Part of a small language model's weights: tied embeddings, capped logits.
Each number is 128 + 24 x the weight over the matrix's rms, rounded and kept within 0 to 255. Layers, rows and columns count from 0. Numbers have three digits each.

# gate: layer 3 MLP gate, 320x128, rms 0.0878, rows 273-319, columns 0-31
# up: layer 3 MLP up, 320x128, rms 0.0925, rows 273-319, columns 0-31
# down: layer 3 MLP down (transposed), 320x128, rms 0.0318, rows 273-319, columns 0-31
gate273:113138117123122117088132114121091095141117168122119151113147156122113125150156145109099121155196
up273:154123109077139124138143107122101156114138140125123102128093144096149185071105147171154133150103
down273:118118120079140105135146127113099131167096144120135131113121154157147110126151109127123152160162
gate274:114138137100148126140140110112152126141161161087110131140158141128108153114151087108118156178059
up274:144123139126144124167132076116135141140142157099111107095087156129156123167099121146125167124127
down274:079135190146140081181136091133129121132151100132129086126086059127121160107126138166136110111123
gate275:101109148074151111082143080055148104138130124125111105133113139138174147130100149116137109119157
up275:093142127128111158093145132114177083104144120115139134138114139127129146090114121146144126093117
down275:092108134130127129151126178182131152157093137175128137103126134134147134148147103128116123126092
gate276:128116088151136135121132126113165127116106135109108159134140093098152131139179170133144109141087
up276:145142138131158121161133145134125148140111128129143131108111132180137108090139116119160142138138
down276:126138082146135106119118106153126111106111141112113130117131086122143135120137142160134116143098
gate277:112116131125139172121126124127126127132093140109109096160107150124131134140132165134162135109163
up277:149148123131161159103113130085099121104125132123110111141055172148127140110089141124125108132160
down277:085133175122084090124134097161151148165107124118150137120176099115134116134150130118146141140109
gate278:138185132138100096092163137139172151070134168118143136142124125139121179111106127119140109147132
up278:164113145143157115104075110136150096164116118142082115079151153127133088135166142133083096150157
down278:098159091122115137107170148166127103078135141129131127159108119121132143095083119101156128112140
gate279:171112104128143123134141149144141130079149132112137117119170142139145092113126101135118125120123
up279:152145090124124085138122095099137120164131115088169137109104102106101110140115141178112182157157
down279:131129144138140116152131168127137148139103118116182128119145149084097115102160103145108167153091
gate280:116133129112139131131173132122155136109135133122129096119133164162145135100156136146107145115137
up280:119126146145128099151113141127089098115130160141135161125096088107129138128097122135142131105174
down280:119137136114116145105119102121131148135140090108102136132118144155153085093160143154132098129126
gate281:128154138135136084155165176102181102114118116113085087102124113141153124099146131140103104148140
up281:103106130159124119114049125130108141130142119171132167136133136164124140185115159115123138148121
down281:151079141114108139111127146074170152197100158120196102167096118129085133140127143164120123130096
gate282:144114100141131136130122120160108090101116114133136124161115117164109077148102122121137167136121
up282:130139129083088114107161111113180114162133115148107135139123093133123087132140128149142100145095
down282:097133135137142091134160107162133137140156128132115166122163109127127150129142159129082118133147
gate283:169188107144088129129083117152132155126151138191149120152119087133142123150100129137133099087171
up283:135149147124114152124130182151135114141091119169155145126116137151144084084084183153163171129128
down283:142083113116116159153111120110118099104152121054128088125153157147134104127177094104146117157166
gate284:152102134134115125141139131119123087121126178104096095162131135128136122161119135113121134111126
up284:136118131147135124141116122113141117126091142102103110169123153103145098151128117142134131099083
down284:124167147114128169127104114126117197137159119151128104116137115153117113133130124120169137166164
gate285:141127079131153109146111177118117124147171148138072138130143133134163168111129048150123128180152
up285:158141132154161139115196157126123151125083116142081144197130167104132097134126148110126164133086
down285:128132123121100187163130137100097188164142145123074149128056146109121134157092079101100126167174
gate286:121121154093109134185127147109120088122169085144103145099134111104070170144112088141154120084084
up286:127167147158174088084135180117163153087150142138117140109138120144185092120131166119109109169102
down286:163135134135152138078119099124162143136144135113079121123140151134133093082132089176119142137077
gate287:088137166139134093129111164114126119130123112118107139094160118086117123107102126141159100176132
up287:119145122110130146122111112135153121104124136154123110112141092147152102115146103115141119146079
down287:166114127116101176146120137090106133127128111132146123176102120132132143166147130104127170091156
gate288:103085161163134075125117126121081110134126125164131120155144097073117136122106153124121194153092
up288:140088143157137108157098098056141118092098145162102139112141133088105164127125127131162134147110
down288:149146098144144157151078126098170095135095141125109106110107155154158148123100128160152112136100
gate289:158143104143135154141119150185167139156121128075083105161131150132122123116115109125144083158118
up289:128135129127155112118127096159137177131092129108110085170146112164137174146113161152101135166143
down289:109118161151108101094122121092125150103144150152151165148115104096128128126134154142087147072115
gate290:103097140149098132116146106088111106104096151120131183073135135122154111127107106117122167128091
up290:115159112163103112125143151125160157123118156108106114104146112155135134147148137111051144134115
down290:145089090159088109129154104095139160114133095156145142156087091164159143138124125116143110114109
gate291:088118128138123132109159112100118134146125136181136108098118169159137172125134131185128101142141
up291:170148117117141149177111148128128102121133108127176133153135110152108120113117135076121157140104
down291:094108129132102128092121122119124137147115129159096144114098171115174150120151110200142072116157
gate292:101171145142102137110137130145116139143121141147123144188162132125140111139105157172151087144115
up292:117113138101109081108155109151124149080136139153164153159173119129090142110102109104122105136152
down292:157087132126142204141127141145144125148130117122141128113100115126112121178143130143113158103095
gate293:144080143115120133145088110081148150083099117150174149109132165128115160117134102143137164149127
up293:109121129116092141123126179135093093136135130139121121119169137147122149141111127164143104097098
down293:151098136104134134112108162123146150089096123191130169106118179134122136114103088160154117145135
gate294:131151109093129142127142123137116108134097105139097072119092118141162129131134175113141107138152
up294:131099136148088127105081179148096087155126120160116144131120096144120099172159153149114144132154
down294:157168105129172164116131103104147150113138137130143125111159150103093148143122107152093146145081
gate295:163189134128124126164196151130155178134093135108144142139131113136116131121107160084108136175119
up295:104092134141126104129139137071109133145115119143135087128137114105137142139187124141142192141137
down295:173135139103130096129121127156133131107132136112069098129077127111115150103091121111142094162144
gate296:120113140125081137152099088123103140153140099122137088143128103113151132098091120153123112121156
up296:131147136089167132149127125079085164101127121120162159117116139171135152122131134110124147113170
down296:128122105127171151113120145119171111129131152140110110135123160101146115153127165121127145088114
gate297:135147140112156109109147094082133127113112144138138133134141118179116095123107109142096137112134
up297:114140149155144121102118113161122122113143105151161169179121156072104143120116175177096162107128
down297:134182157094149110116091105080132125122151135099129089097145091195118087121137120136161150140149
gate298:069136173130106177136064106104173113115154218158112136119157088128103147124089170128126133134143
up298:140139117146152088154151122112123133119106104145134127113113193112129177094152093128183079154079
down298:129111098157127116170176138136141128126082133115094112084167171124100144147102114124155138082138
gate299:111144096091148157145105145098104154140145097057106124123121133118114134139166136118138122107096
up299:099104127158091128132115117139121145132066151133121136130153149130141095122079105113111115124108
down299:165133151084180090124106141095091156122122067118073143120136091079115142124121141095106133129146
gate300:138138112136128105164126090126127056152117105125101120129095174117159124130107156138154082166119
up300:152110084119108136093148116107142144160130123099126143106134175147135136150113111149086099087097
down300:117151107090190094121129088125098125137139109151109134141132136081113103134136168111107113136096
gate301:169101136104112133119138143121118139109049087115118140142128126127094120149122095119117132122141
up301:103114118150137131113141160124111141101130111156126127105106088152156130152137091158087123191135
down301:122102106187186128168149162140145132154165114137133157129106109134143083101139117115157166133098
gate302:161136120185111154145080156101095119130112061138127127144087102121139137143102143089138119136116
up302:062107129131099143133122107098116132152154112121134144104130133162114205090140136118138123126127
down302:154139152126149102128122091139145107135110167113137078136081119103173115148109143136096096087109
gate303:159120119123130160116082100163121140126083106116139100103089134106094121110103113112133123100100
up303:140149106160111086141129093094148136113178128097058111126089131095136098170128076116122104153095
down303:119131102074107116124154158121145125122148119088085128080108148090126120144162068133151133155110
gate304:147129142136111141103128151165155137109134176103110139160129088162156094166096159064127132141162
up304:116139098141162084140133113123094072154142120174161146111145128125141172139178133132139136164128
down304:128122169130113157133138144127135176121121159081101102120115127148132091161072132091108118094120
gate305:154163153136135110103127127088120139106143076155070141096160120144128177107119131157145141167128
up305:107157194160138134074150169128157125125123109158108138148113096126083125122133148130116170163118
down305:114122119127119108135124179137136139117122147105120095142148087106134129100097166122133136127123
gate306:131122134153124111122140165155123067159095113124138107162119104157162113153153097130146135124097
up306:117121096142169075118107144141130117178158141119118097127135133105148128145151133149141150120147
down306:142146147139115151153099121109147167111134129133093149089177139136104132132136122119130135133122
gate307:134094117154105111108120101115120083109098152175161119116123125121167126129159140132128108077148
up307:109115142104136144137125124125123148106143146128166117137151064135137167145120117083143064118116
down307:150159097135102131117134153142127150151131111092123147097125134143125109138127148115134170150124
gate308:154169143127115151165103114110165128130136136113077098132129139126122143126122115137111099126120
up308:178142123160109127144126132177157114147127098113094085119125094115127131132084148125136112113100
down308:098129104107140139097164158079083135127115125136173165112135127146132119137113126133095177188134
gate309:114116132128128149124149122129122138141097136082139156153124110118132112154107117186143119118125
up309:124100141142137118157082122103149175126161074142130089164146141146131147146133106114116110103114
down309:134128115146132128131164137124109143173103173136143166122131127098160111098094125140109184147098
gate310:188149131185111117123144120115132104064143153168090115114154162122110127143136118100133136123159
up310:131119114149152148145147118110116124121134118153119112162132124082130144142151097100090132135117
down310:102115153106131075120112163142151106154131142099104132133140131178121128173089148136137112110146
gate311:130138149119076144137118128157141112114135087158105143148117100148150145159135139151126118125122
up311:138133122143110106097148163083146122103207148108140101142111163111136093065149128111159116200146
down311:128158135100121107120115125144112150120164123140127135109064126134106131119147157130148128148133
gate312:128147162073121150151166118079125096138110084117137107115083128188166117123136153080155159123148
up312:117118138130158147135142130098116103150155159118128122164151129140120131130119152132154158121132
down312:107099138114104126123104136169111128137151155151120137144164114130124135163112096175132067109122
gate313:122175126162064145092184155162174117114125093140151115175131106089121114126097177099110119172143
up313:111160113114133165124182165129147094145118124140145113135140113149058148147116124130120108164090
down313:136078123138153119152118104130124137078125151140130128156127106139113133154175127190140137072077
gate314:138114109146087127122158121138152130105116185126140167101131146130135143123142160100115092125148
up314:112109142120088162116131139136171051135201149140152091126130066147152110158133125147164102163144
down314:112153119166150134148145184137091087141139098121175091166103104136145117148103109166148175156102
gate315:116098133137129111152148119110159125097132180141126144150139147124189110121125108136126097099107
up315:134147090115124151151136142119133159116090164137098127129101151116127112128135090165121115117115
down315:131110090109112138094142155109105111143133120128133081130133135106097136138137157131138126173159
gate316:093130142141090114133103181143162106088114105124139172142151111089077125147174135137163168154111
up316:093145141124080107129112147124101139098093123148164141143157149140120146146137115115134101137186
down316:147092149112120186112105112170148121172148164130111130150110065125170114101140104148120120154140
gate317:118128140120121133182132121120125133130120145121173126174109102103083099127086145085121140133146
up317:116127132121131145136134140097146093125147129153137110119098138143090082139138099118126125143143
down317:152150146134134114099133120135140118114169115108100100108118146159173162143158119146127125125116
gate318:119110164183154136151111134131134103117144128144102171093153125163136103059132104143133214144146
up318:131145137111091102116144141144136124162134098193130121123109082098175138166141120152072145142113
down318:131115134103130170098136091118122139118115189096104120104149183117141124113107151110116118103104
gate319:160134138104139131172115106060099107134149107141118123127100099159151101093124123116146096131148
up319:098063201134092101163120079116127185102152132123143147166122180131089125145145085100159136159120
down319:108139135124096148152155098096095143100089139155166165089125124148120112117064119151128171158080